config.toml
num_hidden_layers = 11
hidden_size = 256
num_attention_heads = 8
num_key_value_heads = 1
head_dim = 32
intermediate_size = 704
vocab_size = 4096
hidden_act = "swiglu"
norm = "rmsnorm"
norm_place = "pre"
norm_eps = 1e-06
positions = "rope"
rope_theta = 10000.0
rope_fraction = 1.0
qk_norm = false
attn_scale = 0.177
bias = "none"
tie_word_embeddings = false
parallel_block = false
init = "normal"
init_std_qkv = 0.0251
init_std_o = 0.00536
init_std_up = 0.0251
init_std_down = 0.00323
optimizer = "adamw"
learning_rate = 0.00127
beta1 = 0.95
beta2 = 0.99
weight_decay = 0.06
lr_head = 0.00613
max_grad_norm = 2.0
warmup_steps = 368
schedule = "wsd"
decay_fraction = 0.876
decay_shape = "linear"
final_lr_fraction = 0.0
batch_tokens = 32768
max_seq_len = 1024
doc_mask = false
train_tokens = 434900000
max_steps = 13273
dataset = "wikipedia_en"
Each number is 500 + 40 x the weight over the matrix's rms, rounded and kept within 0 to 999. Layers, rows and columns count from 0. Numbers have three digits each.

# down: layer 6 MLP down (transposed), 704x256, rms 0.0613, rows 227-293, columns 64-127
# gate: layer 6 MLP gate, 704x256, rms 0.0678, rows 228-294, columns 64-127
# up: layer 6 MLP up, 704x256, rms 0.0635, rows 228-293, columns 64-127
down227:486490546443470477462502508462449524510454524470484540534455443508535541523498489554454470487487533570489496483574474463465487553474500519509563496462530452597561512516500508516510524522466502
gate228:521513542499444537524509544451500436479507478587490521514595455507493539514485471529438501566516577532480430513483463500547552556511531512492449454469512471501483517511496510501440491477474471
up228:458442493535502464527486444479509497575497577475475511502445516530515536468556543471534516485477467525501545500516468482517434532472552483463507562492578481475499552448500476476508568560496514
down228:498510580521466481559482459475491472495508454483481516518525437411535520545492485520469521519529509484511510510468539510481554483449491464470422499449457469483425501523514495526507466485526520
gate229:477451515476532466538543514570480504500484577459564462484512451439475505443453518521555521561560488550415497525537454492522441460508528507429478447491477453521484461468443549535507548505447475
up229:529464514535489548474448537467520431498502545526552468384461530539491496509466554465479495516519485458517491509598478557488518513492546514504486520527429445555486473448507419510476553422514449
down229:472501440420475590478523589497578510514502472448476496521493505509508564450463502467448421489515503429467437537504412479513535528507458444542514497473478456529553573479493440506529474507531517
gate230:488439540422534420501468499505539500504532524482540502478470491470496523412496534535566545532517495534542483448564493511488504492458468492426423411459567501525533471548490510514458431470478536
up230:524545454473473479507572463499482550516445473426516570483518512492551500569560422492520468440479543477530550528474446507542494425583522520527477529499533555575427454570479555584525467516462474
down230:509551479472466490549472488519438472480529486425556485478519464452566505557536492522516582533485543431520591510409492498488500451490502444435468427493511541592514434564566500497472498493487537
gate231:553652500486512501515514557469524499442484549490496531467441557547462450480580466518587452445526502465451469454507517481496526523507497582515519504478427488453424618481507513534489524459516549
up231:516496522448505563494461468520459570497444455503419476492569431518532492518475492576470436514486506502465600472515437509547491489468595562439506467538522542531478457524505445534490586524539526
down231:518501493487476576494465488507441508535446388516543491438485530472480481486497523550487494468480447549448496566537592442558542540521480549525536562516536488460539480510462494541483521530488490
gate232:503549537471424479466429504494498488446502480540465494465458541571422554489545488444428499525524520545532499479467528466604492495463436564477517515419569489494448592496491499468452433497525489
up232:381523476485517541494528548397506432475568460588482452528459527450525505449497476548481498565517414603519425480489533452457507568503480512518501520488520480457491557556502457448503577529489525
down232:392481462507479422493588508485524481536533524591365373481510469500459566440469531517486496554493483610495535533517467426500501627501518501514396553505521462509448560573517509449514539497517550
gate233:515487519508421528546498563513441524429478472576486512475497490506494481501470515604410493501568477514554489430509541496511526541451470466512469495509474507485424468585473467502455476467495522
up233:480498502549558470532606601491528565452509494532511472490504488512486491531449525445531525469445488514475486431513527478580516505468416461475472585511496478517435516519505458484480472500485613
down233:476513551544481493412502530543452477465529529524508521529521516576506478467488467478521489514470482437497480498483469506514415591433453560581457436513478533439554522432435539473495526476576439
gate234:584451529527519517535487517490473518381487482472500461562451515525532547497519540482522536473560482556536561480512490526541522479449529526548509484533532500532512514538571479482435539500489495
up234:538578532531534409498438507434513494463478464448480470485440530572465495531460516456545566490531480515507429554480486439521458470472430492452537542553423465525447522533515464449549506513455528
down234:517487432440501518460601532479511495446550506484531530483561491527553527466430496528479516546488397517533535483564451518502482557488468456495494470503522481581581476543460438517507529507483451
gate235:455535582471509523474472496501533417621507509530462535555503524423473494516539514540472527453548472484475579519504414493482524504523507510455488525576465484490453434491513577521509495496533521
up235:533494522490542540450437513512567516552459515434557496578498535468491538491546487582528477442525497505487543504508417528482483542476486476404532528538514488454474481550498514519559472521478547
down235:554458442450544502493492523490454566448492557520477538493514440512567478424468512496489520565510528538552465476529539525523451512496580510491467468422452495573543523549495440487499543457441454
gate236:485548532503423510461569546399461449493449499471478458456532542484516489523516534442563547492492472449529527547493510541463627514463501495469514478557479471489472513532568538476489496504493462
up236:470513498498518471487533538424512437487496500507569500497546553538491476492550535487470492418481504497542500530538503479457517516497530460523528543519501473497419534537508519506504481553546468
down236:530497492517436482526527510547436513487504508468440476539494523468511505435501510439496424592503447456458501549580488514511480583552487447483440408451473447484498473555500522532486521471531510
gate237:489527462536502506527498506434499405494496559512559537531480494458510490473508535466542486555536451481483484524564478471526421535466513502577504498477492511450469513484549431462487518436537436
up237:489483519524510568494506619527470484508401477448529585427478556471553530453489434485468548521457486533495518438528483510491411413484505597498547576481484515600511470491560525516522501421418514
down237:536483489512507469515456430466446463523575407521478438501498514479562491434464491460464485456493477461537499540405539475580512501524544462541489437480458508502573538470535507489535451576519516
gate238:503495540432538497462496548462579441509492494498434514464538545479470492484534464562466526568558524546472541468492477472532495487507463580522496453440489531502365527477552460501437445487440474
up238:537542527421499532433563456550544541527516531577494530504512534472469557573567486501478571529548566560562481603478458440521515567543413597542535488530554562498484513488460506518530453524491447
down238:506557512465520514525547496502540455496592469480442489473531472408475466505467489533513456509442468479547538486515471530498542492463539477505477530526452507470480520461578526505439473536528560
gate239:517522547442485528620472497508508440554536493454486502471526409471552491443450508498469590521535500544506554463462481504516496534505481540495452498450549524484454473411471551529429520467551466
up239:482483487463536528451521525472451531481496544494491524457507573504408592563510439571540492486563476463443503497548475454580476485473518506543483504479467499560481492539489470460504452549453483
down239:523508567462548559567483499569489504493525496493542515492466499511457536556517425517484444552533473458496454504484500499519503492539520486521488461432423433489437440471449529511446510512577535
gate240:490557500453506455568404503522509486477460554459527453503477524497503507464498546487500544490501553496521538504448539552571523483465537537533497449496492574563457544459484533453472538548511421
up240:510539511532514489496428543508427508452514420504474437521472498525466408572559580500532489506492510461459460603494491487458536562510483524508536506523489568502530532476451493500545541478498461
down240:475510534642567454499502521532436510466532477468481561552509467477525517534513513523508489547485424482449437451535444497418521480523524532449480514485533521460507444475475464529511548449527594
gate241:423515492544549541530445519525496481558514473530483450530598472467538461459533498584529485489481556486489527516500445520548510542466490508454501434516472452519550467599460454544527518467510509
up241:557521509461438509611516603592537520483486494568456490479526509438466533529485530519494467415509471506498470522522520485510592543501515563528610469478421469456482494547540484528513585463436504
down241:527557430477514531580465552536440525483545410516477467517497464526490555417503535435472611432458496510477460488497550472491564557475490525472470458511492479510493518484483488528498565449494485
gate242:488479476562417454479486510576513475525521476491517485454477493501476550525513454441556579494511533502492479527364433516577560501499501463491513492500528486476490524444531529511500470425529514
up242:481463461503434570525564440480541471502418562437493492439439405457490479485536474473563528592549508442473463451531478507569476534517441548439448582463521489547466418490468486487469507477529525
down242:582492597533507490547535371491487497521488431525493505468480603496445539456627490487524492484513492505534505493541523471511475488483517486546550618460446544563516466484498503445478502499447526
gate243:474455537422377511475473532482472471442554463504445506524473557521488445533535458516469558480481500576523488507516525505516513485512532478519549482497422492522530607554518550502483503468529508
up243:503502540467516515568526577526492429519486501554463516502456554475514520556566559432502511479444507431587531561575440500545550472533476564490499474551523499509469516516503441500542526480527520
down243:517484448467526523501463498463436449463510509479481532521522463428504456519536466454511477526456550472494491390517494438481540539487476559475564539481499452452596491543500443513461481516427504
gate244:385518518384493379600539416523566443509519625504497458474467492535524457492563510437562489509468573557610471447443503512535503562488528493444466454514507499491486542510463476459458544514556462
up244:452511467517513449441528439428529450505508548529536480520401489500501537485540494477508479502452492504559511473425532502446521506480546495449485509539492489518601527425477540478499536540545495
down244:535469525528507491463506511470465621452547549544485466592519470477595485503481507554544498483464511472487551470395517445505510562574438522533506487507536547488467522488527407455537448462483518
gate245:446427507463543457453448501515510513488543537453464487495551505509419470469478502561449500571458530552471483475464537470502438501495568514493467477526549497487518549507403570456489498486448477
up245:365517527532464532418496512559498451482578466545465477473490525448490461536514478462491498555412573472500516424552509521477507529574439551516581505507459481541523513532431523587498555532532493
down245:483599466456441522531560474510530498522517512475520500493524506481522485476483544465525468559521544464531449500484486591497495474422404469532553502491522529434495441543517530574479512538533562
gate246:561491501513559559553491490436528564542586520492481444519476520456476461407430539526541576495466468424418500526499506444514562465455483536525509531458494503493459518425476505419513559392466530
up246:502473475438475568563541520475496532541478419513479569481394539394577520459482459533565545444469452512541489516571519464545499478517534505512542513496447398624437521536628546482517455577484504
down246:491492469405499476544446476563532499451512494504463487446435479510505539494460579528481462465474524479515482408477530531593446437488521510461489482476481499540522529530549501491524509512507532
gate247:528561542539475536568474496563505522425546482536434489478510515467520517521441473587479556527468508600532519544466478535527497508492489585563502430394466488506460473547458574543497430457500484
up247:522530515551557533573494547533511472472484561505470421490467463448540538568514487572564470523477464485490528585474504458530531506499513559511488445486511577499529444546533498560562470456503544
down247:516531503487477542436485533382447518510492529517505452465506468488576466570446487523520384513524558498526556503576544554585434465505442524545516561559539520506546512474495430516559443572492505
gate248:519487506509521518538488486485518513515521471404519514524503495492559516504490504557548500582565622619443559486420397569531557471511481446497489500493455530527555484530460472596515528412429439
up248:493458582546518534538556434521516516522545430534556488491521497463539521479563481532467497398499425516536455523569597568514519458573492432497559480465525484396458507490453514502532494499516497
down248:427525476484488487504539474576486497514401539491493500520545462502463507444499501495489542457469410487548555457483511497421489571480533503558537547505557468474553490587500501427500474575512421
gate249:522453469507553526507398492518568490536478487465518499475569496518548451530533489508517477502472517517502470524496517510541466510552504563503521457483504495565506506441503513452559600485486432
up249:547535509441504514505574462499535511560555506502515533434473518499554388512443523473494503542549525510494427485503509521502492426548486447493448545540531552530515498522441416474519606458499561
down249:502491502436518495519459489470492528520520551430560496508554532510477529508480520585525515493434475434527536487428549526569526560474541542465515544603532456496458499519539509497537449566475464
gate250:486532591417511473451396481443567404508553564541487450508529553422493441602453548515462499478539483516491521547396521424517458535479480489499518483504452517501373470417397550490467518456501472
up250:489517543459492464439499421469546433536522539544464538484629512515500516545487535507486475518480461468570541526473506464499508569501492441481514447512468478440484462485485499496507427491542500
down250:497455400549556541583551530572474543449515403504478525499470509507538490445524512497555508499460471474501540440558501549484540437485494509480467525564545485420562466550532456545500475561497553
gate251:473521557468454509486515463442443497510593519547488572572479484552525520442549494518469473511423556546567445447481500568511519532448476511460502455493535518540530469536364448463416489420561490
up251:439514473497465466414475550454527544584526618467519502517383520445515490495502485480540507523481459511465498560547511510448472533455552563504504546550506526498512515471453546488529550537505556
down251:469428486514468518412546534601589460503468483447567483544451454418443405442457477515449504500463536511497526522485525478537518483569485499539535415511504510480528505504534473510483491413469501
gate252:508545470507527510492486455476521489499519539432558427535550513496525533430482489541490513525583580447387527530526425486466472463527511485461527499554483535532533445490412462581467446479467498
up252:539549517503529498540498443549503472470489465463537548463458430545558504441425450469517454463514515504541508446463459503496474528453429502460539505480512517519614489525492488514571531395463498
down252:505509518518541518497519475524500540499471475506483495478557583493437504508551452520498521493481439383439550530526548465529489506571528576479501537513471510474480541508517583519473515575546507
gate253:545595461512459503565552506543500503456509549494483515500431507472488400474471520487515537523548404567543428522480555515516453486522564495557509410498474473517500584507578516469514476495492457
up253:472548483510506444462470409549593432421478543495577474479508492538491466488503489512517518548448474404462496518589417549469520524560519467484494498545416519510533544452559476504496489480607502
down253:567540580506483451519584582504433550499522533518486474475489550488466482486498498516459474585409528452506510545463414532488498493534467473534470437493490585424533523509468530520490490490448485
gate254:482542490457545517546533559559510526475503467584508515480489469437470549422529500489480516524503478498505499503458535476501450463480495499460437534463463512427529464542508572503488513470534387
up254:537484452460549489469486584487525478489448438549522516477449543516466533466486523533497479464532400539523477479453524497529533531473515505502520557526444451441501523494557476517594540504528477
down254:509534517541547548499410534482541532471401461476478454528449473527542507490522481430498423546464485511500504534498456471487523522466452543512542478513501455443446487400605485517502563498443544
gate255:523513487483480499500493508525478519442471467531506489524478537482480458476502480535467473510508537469490471455551488512461496445499563487557509447453504491510576536545419490490447479483561539
up255:537511423477466518507541552497545547467359466533521474489526511530526596494499520511513466418517545479480454447521507513543550453453585501499509503613490525541493506477464492477514498464528476
down255:459437580470544517520525543488394483509535521542481497511513472474534482468472528434458541464508482495441523503452503464548442459478464425475512511461558466565508512490511521536459538500532512
gate256:515453507474481506508524521501522452513529438511595481475530534427511473530498470539577521542533449446499544533467474563482488455446468548459454457468509449485507514476506496490459488471522526
up256:462448504511550479423523564625489495509486548518480556502554521490473554538477507601466509524531528532471507488449437579504525472457512436430469502456500494486539469501473526524507558462433615
down256:511514484513499520496459533449519545491541478385503497473526425463485551528554467485513526499556550564572478590574522489455500524489547467592508534524551588552508588456464455552547462529506488
gate257:524597472496534501531573492435452406420511454506478437467532478463501447508540413485611501496549471463532503485534464441513558499495488525519477527501569425504437492571515491437532516575470489
up257:465503488476511490521453442517455516557534437517506555499447543491474595505504539534452543519512519514589473466478414527482523480521593546530489513470469530526510465528484499516465504461428493
down257:454484590514452431470406552485485466487442539504539503483580530517537478554492486597468516432540473504497507424487396507533555448502474499545470529473455528497546581448563514560513428505490517
gate258:460508424492561485554458544476537450595513490538525522466537520532426555547455479472469522462497504513561514493443454385542449462549488544425496486467524513524427501420554483506511558524466492
up258:559448436488474565456412536464464510521531485531464499495519475454499580495502458456439546591567518523566529473497491502512516515514459516473493482477466456545382457473446456482529521508459526
down258:568543492540471506490489508471414513541561525476540562554476536435437491511477530432490562557527463444518524526551494509432537477518460583467445506539535433472467501487555458549495478503519541
gate259:475512548395494435476437452517495499478435534486433559534550506503499533528541446436585518510504549563504557450430516492507501468515476550496540505501504514456438551547448488533479497508469560
up259:550532518509554483517567519543443484477522473466494577370525501471490449521414508525499468463538531559506502461534434540451472520550509462467478532473457572507493432509465463485513484495547530
down259:473523562459529490476548478481481514465528465477477487446456486513452463516504435491488458555452483533575545508551513439466544494474584513462472492577445517545484514486468559459520484536497436
gate260:426479525524455445559520515538553536514510503457440385517471525505498459510542508471500599506496533565492552552451520560477512538530430543423442473533590555531473561507469522542497469492472521
up260:481532479426487556554433548427512503417503512504485500446565469409469408549450529496563475572524510491461524475496569506479525460505600505467503486546393453547505516509541463387507477539510473
down260:518528545532471562506503469492559452546521496481528478469484493510454442491496518452549430504500518500532563620509524475508503562495528546416473459492471509502455568381491421534488479471465529
gate261:500511502508456518527576477480498514517545502499514552526454542493483465530531520479522417485501543533584539458548480553489509495565512437492490440446421524464476525506508571472539513509480529
up261:489523481511475542527467465484413447545489514456472523476464478517480458555500521457416486430514541554447487458475461443421554531515420482500520501446517524560451447531526477529508501513610519
down261:463476473459524494474555465493474416485503464598513554523486536560484443514473566499476536462520514460504477520529468514481484465473535492418526581554471504482468544501512520512465467513462455
gate262:422499481460506484453528577513519525539562562516516527475509478508526463415518508454503517501501494474497578524531492538474495453489469485522491539540462452481543496536417524510502513464577533
up262:542545553535447422511527528430503422518503507489503432489493534583478523530480454503564486559500523449508566474529530494558479511552490541481454517467495485481508516482589544545526455540500493
down262:476521498498486487496462539532470505568466487566454498513449534438490434551479523505444509474512473415496452496517485478494520465503469472501522539511501511529492485499514461526514448557529549
gate263:529478497523540551552501568469478494534525495530457536494591501470559479508467502464529460439560472544467510480484536469463580571505502502443477542431597523487510501505468403550484530409493527
up263:495499567494513500524514463537499486511569490452469478509449473527467453538535525487432505511502513559540591514432521486485528495491539475516508518501474453527553445395496487580519534463510515
down263:584411495516513473497538459491498571465524541565517516520520526528466462453478531603542530473555472503499513431501544459500523490453425503549536551470539558432485547501550497493511471464530466
gate264:456531580510493388485526502563489493449500558504547549405474502510500517429482528503543522535513586596555492421551433512598462474487428546480453466519525545484561544483507538431458510496446482
up264:440510494525438479485543551541466501476573495504391474482486478481514491478447488543521480562515506515524465443460546499512592481479523535501482532439499428476542466442524461446487603428538477
down264:496532502554498441497502534454555477476489560469471472500522534445501489498512571534563428585528475560508557434505470499475495568542501514484523458563556571537561552469491396475520558476498473
gate265:496479500474544528594490543484481373490558487556615512507495498543513468425468509517496586475452489484501461456472464505450464457477503441465477502463503542516470536491517535523482428471560522
up265:522474548547548523563498548546485555527501414489533514585484529556426457493507550429494490468423509462490535524530504445440524499621477478509459527488459479428465521566420588480513427428502502
down265:470552457505515420473523464432482436446500468473526608559534506523516483582455527517553523450476510447517468453447445453422505534486518569475563549440461433517508425510539412495476528497599468
gate266:573556450515498507568525491502549446430540430481531475550468515559485489470432531455569461571504531500466406433563502471559561455465505490497482523519516494527491547510471434477454466503494387
up266:569483522489479485474532504506461444555519540454508486514453449481450517488519504475497520488480444508476511528444469396558426477426530496500522487483500517538441515453503548513479485494482505
down266:548494470524508474501549500552494540447459524491438476551464446431549564456423555495487592485495504473489511512519480472473502437511442519497476509534554506473506466536492473453504447507393568
gate267:535459565501462463508445550542484493466502502476544494544529503551537473492500481547505500493539492492486488438489438503484492569514543482463464466487519510516484509585522497587496438491546483
up267:469501468557529520520509487461445475497524534428515513501590512486529449453473544493505533506524560494482522516444541603557550410506459512464504473565513463550518484486494612485469425436527524
down267:455499548423530460473537464591467500493469445516457478520478508392468523549508469497498486556549541475442480539516514444544516523525520518531508472492491452480519491525473508516498476442497499
gate268:532532503460471452527453563501470497493537529512463458484524525474530475505457439510488555434455535465508494566437477566520503530520535498530477477453490498539546456485479490514461507512541503
up268:485459405489584509536482499530459567519466505484447518473470434467500524525516493490552594570492521527445449501468502503507460501447440504549533481528504530525451531449492457482535540468441567
down268:490504600481467496511563558471493491485462514470515517543523491532453510453595499533448471453489551497499506483489545471475503414464485490529537590473461491495497540549515574496475504527500507
gate269:467506517485488479490524497457507450491531474510544520460519478462489546464486527550480458548498480542480451463548515487571513536518461543510529477453493540490413479552503556462444453522540458
up269:536459523514460489496464472513444530514505485429446469540472465572528545501459507535512509462473464461516501498472503452451481522453550532547511529514522510521478462518427528505426509549521500
down269:488522464440520547546484466479526549472496528540510517456544476478495522497508527540576488526534448522487519449498489514490543402501446509519475523494522533557508543439576403440539483476437541
gate270:488555493474516490511481518491465438447473520522553492578510487513480466524511501528545501539499463463539514513456488531507484516527492511521529532464529453476584453504341512465491545452537483
up270:522556486486548471526565552492518460467546539507544533488541524526457502527504518476472434563449424529470522511471463431521542550525480445534450555485463460419486419519427479541467526503590534
down270:464440463449443472503473522551478529502455495504510506481475447472539492437527572506478578446490525527526519506534461551566476469455481481474518458493527474515508531580563457507540576473458489
gate271:506473581493509501481441468558480556465505441467540499459553521498478565481441487568440495526526519474559482514556530446555515513497485457511517519548491511455467610439554493489466434565389523
up271:544557546511466475524521542513473465501471434480484507463542407536543503575552472418535485498527573460528507486495479480491503469544529530416432458494488537507527426463520512524552546516488479
down271:428539518523530528467513563504586521565488525496430479525417523580559419479550521516515545521496561524493484509437542484461519474521563557529462484510546537488506514484484532465493534479530545
gate272:584489524459534491476504503489536448426482491444590562435588514489420479539510496468448543501476473485488493558455516532531431522585500577519499452522464538444454518455526604538452546423551461
up272:469465456517469517462512564491511469545486465554419458552425431530595472477472456546511536540476503532486510473466496528489572514470538469432509534496513441518577450410558461455560487507473517
down272:520479510475494530456445463448539520506500494534525492517457416511496501461483463585491430495516473512460528500477504469548495487517520555486481553477494486527508573559558419461533455443492528
gate273:533469452492511534426506471557470498449416477496516521504510532536465584455535464526481515501512473554468519454477488556478470444485477434482495558493515539553481463586537547548507470434482481
up273:485437456535579470497488516503527500539501467509482461573507498490478438487560544478604521451441529438434507516497502568443561559461475504497510551540488518529509486566464420484534521435503511
down273:486533530504550496516485475450534454572557396558438428481482542518557482497486507481565521558484499532447478566469503505584431441513448500482486569531419415467560561449476486521538503519499475
gate274:484531506488464545506474531430487483501546479546523515510459528476461514505515486544405507507511454491609508478448505445539505503416458480470440523498520459463523466462538551457473530494489591
up274:494550478519527505537505525494513543426497490475476467476490407482492424516444530519471535514586470515456489495471484567489568501446525506446408502524459554595580480485564438488493498460469520
down274:590509526543497467482517536504492438540529599577462558478560550457488493559480505517555494421465494529510561411521528509520471523512499491482518519402509547461516498514518462441495521503537499
gate275:513499577432483438535464572473492545472477511554509471516549608466528530553540416479440476443495480531540500468535485548506465517428481487477501560522506478525458525493483525533449508506463490
up275:503484507529448475513492473542535511509522479521514566569471537523480533448467487511527550508511560517481489466555482504445537464474403532465587523544466473538475545637542467488447428530533477
down275:520412566605476583503547507541459486448512571448500502481444474522460499423447452508438477535537481497481518472473506514465460491510466513519525501483495441500526463598557514468537528486479458
gate276:477550484483509498485474535504565506396484485507457437600476525449555576505452498496530458523492528513472489474470416455440472511447456480494461477533507502497430456441452443582489533426463527
up276:475451489449456473520530499480523466532524467526589547490564524544471494421548479504527580531525592475553486535536469533531481418463452531497467474521541533421568515490508515508475488509440555
down276:384510535544462454487453469562492429476483471486520479545469476595476490514500413504539566488463469465474500514477540469519466516463549455488428495573521477524497491454500481477543535456499506
gate277:439523511522480448492500542436478463473531487514516434535567535450489488462551509493544466561499518441520593471527496477557492532473502498405498548526455441413471506492514539520524547563471546
up277:488489552522513438489567539476525500526479555452475551484500525496482464512485495421551478451502444487423489474518470486426528464457499527530495563490532533494468532499492406446490487522493500
down277:468447528458543495547455591512486544494482464398526523509482484518548479473558504503491552535513464481472465495524528533514510459540487409496455526499566472493444518501470511487515475486501476
gate278:524536523513495563489447536470482519527488528456548464503516484538478496443488523461482478512551520498446526499528497534517466532519554524579489506525558576513508485446501455542484510448524468
up278:504487484459508503590501490496514529499533449576478543486497508462532505562451522472547506447466466490497463476515487487469569454571458415452500509464456482471513549473478445489504441627464569
down278:600534488542474551462498492463495465485524481509538471481450509468435514489519494491495495542512527517479484574522473509510512516473490522487510485505571462502492560487480530500478425476517490
gate279:527505479487507512454490479464488526520485509484511522481496499471512484518467525532483499526492483505534502521501522541463506462564524497558557533511483465574473463448493508489524519522517491
up279:450503488482451564544510540520546468509550511553471499540508486500552502547526512530505452493503465514458493511502474443499526576531550535502485449492544441503452550501468458514512532489521452
down279:509461505500544431513515482478500542460464505480524530500519523541478488496460454460451481486519560524538530494572490564514477451497481494490529533548503523567494468514526502446486470473470516
gate280:505515394480588529535540483593569483482601567507530448523486496481478503465502507500508530515580478490524457502517450486540542541510501515513451430499542548565510453432517475509434513528443473
up280:599549470521510465474469516475510521442492493507495492463501484562497465560503518520524506474568490485511443450488518489496538506499493514538496435429567473522442434522479541441522490449470486
down280:483549544503447461537538494383401531395488404497473502516526415503531509568463495531446498522566506472492524564477505550445510472539467452521523516435499487538449473479557469436494431481423536
gate281:440514399495438504567516533507511490515427456551485516469505492513497543496457560499433528461419525487504517481493511518469482512526481516480459533509635529514465533525447506486474495497469509
up281:514446589463488473504462569495480525453464498535477499433435526495534529478488534470530468543514556496497508474571596538492568585454442480426511492607542570521465508482526485506522562510498519
down281:483467468485470454488509514536592454513583543498492519612482532407518522519524543507498529465524492454453521500464466486510503475503469499451488518458480428545454496497592480590510556554423459
gate282:473523451560495480448478473446449543499501448493503532543512502537453507520469503487530485515539519505461488500451513488496540560482523512535515490544475489490494498435522469465439572453463420
up282:504566466555474487392481549461557487475505481574501560521441489465450533490510503446549522469528457507503448528517479495432514518517453476498445479492450582506562496485540508467508461538487489
down282:595592481494548516529520547525486531453629441529530479524511545545442522544489501556541504521456570529532531580506506483517508522523447478473549533450450531482460510498509527513486437466488518
gate283:484464451536498469511502535528493475474566539521497539488512572480492457452498483476469482515508501513580518444443500552512439481491429531497503513497502474429522555537511498508542575549504519
up283:435479449523538500496489530485511527505560471473445429423479509551485484539453524458433517542496455495450493567479602499511583572410515561502531465456491453465436478557507536503473549527554481
down283:506437457475495516490538555516473491521465471530491516507511477451502536484472499445465487503445560453521493540520575502505518467533495473458506536489521508503460511512449446504463443516466507
gate284:544525526492540517450415456591543472495528480511524514494488513592434473488463518526540498513478463508493522514478463488507468496484460502536532481445427518425437579446548434445444396437508400
up284:495525510449445483526530475532485492484499411526479493542536491517490457429506506469458542557494524478550503527543551472552407458526489466618507457459498538455462536553522463513495514510420460
down284:456449527512516514533513537517541526490544478465530460529502519518458501503528489446508435490565477476431530447510544464519450423461465491585555546489394508513597544506488572465479483533513566
gate285:457464449475453494512507508520514479526546534473543455602541489518438515419464451535461472525539509458506478452493503498502540468532478545487466528514526444439496496515464508491474509538412495
up285:499461430494528535542554455549516581503494547472515490441466514440546443495495511483557529545518519519462455510526491526443459481410466500451479484489539554579523478474483525516551512485497479
down285:523462483517589525555524505584526526506533399510452520520504482509483547481491429505460510490525586525538483566485539497507424435564493386499529527523523533506456540451495543484493537482514558
gate286:484488506497522448487478568568513537526510436506511531584525520472490476505575472435497494563568476533506480501510478491508483593540467475498446507490429467513588527498475504468504552629521448
up286:555501390496525472437479507460568519445449485456522503541479452536455510463461515503596500523548489424467490511534565542513539470413470492524480590514574526470493530457571415506530500543526471
down286:502497495476426512476567547489490578490507504458400476471535457456470511503539512533495567476523528441526562604501485519509485526540500488496544503519462529480523510439490503482474436515477513
gate287:518464466535438487502457491563410522486518426487440579462522511486437528505481510550484541529509481505417478443486514520510496517505427503541521547481511466421502507493512522472484521495502498
up287:489553544508461479542557546530565475473507548430529469489494532507481459475520480518518526520514512517513422539470511455599446485426556606507522485445468562512506481514469527529444464474559490
down287:546495488524508535491472542537557481470470410478516534438497461535422490489473524511482527569537518542488484482491566477553526482547501549495467487467491538515527510458436524495504523427541498
gate288:469487501501547544557461510479549446436523469522518504477576427473523524501583500560514527501461507450515574502449537532547493486491503495504466473462519520487505519506511452525521519480471481
up288:525590491445508520453473475452580503543496488531544530419527535521407508521522497471501545482490503450533488455482473500544518510491448485477525532458424474505416504463511457518546477516473444
down288:460498538584537544498458570501448515449514497497491496455527455504477505511611381505560484522545481436479514511447517498498540456532486558459512544483511579537522476493523444495481505467499579
gate289:495523499552581493510464509500508444458484481491457471557502509447494491476483499471473460568526458526449573561531490513464456517423393532501484512565499506450435509503490531568499468493487520
up289:518426557488477577471519522592600499463482534469483534489508528510618514525467391510612472523546579469460481471502489533463456558514542527439580415483400492549500510515507519525502549488490525
down289:474390522511468533517492495522508467525440440544475490499510459450407576515538523501518498484530487409534538518474453510579443521487446553507477471479476439524480462498556470480517542452447498
gate290:522546465500514544534452532442529421526581487505593425507571513466553587490493494610479504551562489428458519479456477515509535571430485519462454507543519472486483475467488473558508454530510491
up290:569555492533564497447533488496433506468533474509483506548496489411557512474484563521491579483538489495446464519503587515504430531432477529434453551508490515532510423441517492503523488495556618
down290:533546546541550512518474555415440539462542532465396507558487525495564562439496600466541455531457394545449481506500478530521439568501524487529478511478563553524549425446563537500474487508471554
gate291:457617543538505491498482412536512509490529442498494500505473507572478496456513468491522510570493472435543511471525538496541551449471494574554433563513465489485545485612479538505449513521524454
up291:448531528511517488521506416485445481473452569604542500539485450471564520447563462444466441459469505484491547519543490529513514475535496522499512562532515507480609472526477528497518587528456536
down291:496586456524473468468481435528569538489523555517493504534542428486543521529487557557466521502455473509470539532577541455514479527473421509438471504523545487503558503461568559513515425504524518
gate292:479465450525522556577526490565464535502501512492461486506470494563495494443460447497474563475448591549526531456586485520512506528526449414503503481469486519511579455548538554470493448451456506
up292:481461494477533556546495511540548477551536533513499550477460471482449478453471485468472506485464543480519504443523453525522514549505390517511522453487533444476600485494512505461540422484469549
down292:529476514494509522503489527480395604448488527545439491548565486506554514510426477462491538518511459458520529477479537516506474543456539488506541507535492525501492506467543559535528497533524533
gate293:536492485507521467496447446548466467453542435486502548557516557491397511500463439541490488544457476493531502492499496467493518526524431500609516506473485539490472494545509511482431464516476559
up293:504520579533488412471474486445444460495486536510470535480551478476474496465472493486490488560448481497570608471531490568504482544531491528558580549495574479513485496579491486454504555480457523
down293:509451499577528513541502471480474472531510575488535494482501469508542477511496490490540414489508512547500535474540503502503471569527466454549545524483505507454477435466481403457500521557467435
gate294:429542505562447434498542491509509496459528584477484513525483492537401500428521469528514502529541549539443523478522553510571498510469406527477472520512463508475484635565533530519470477450451437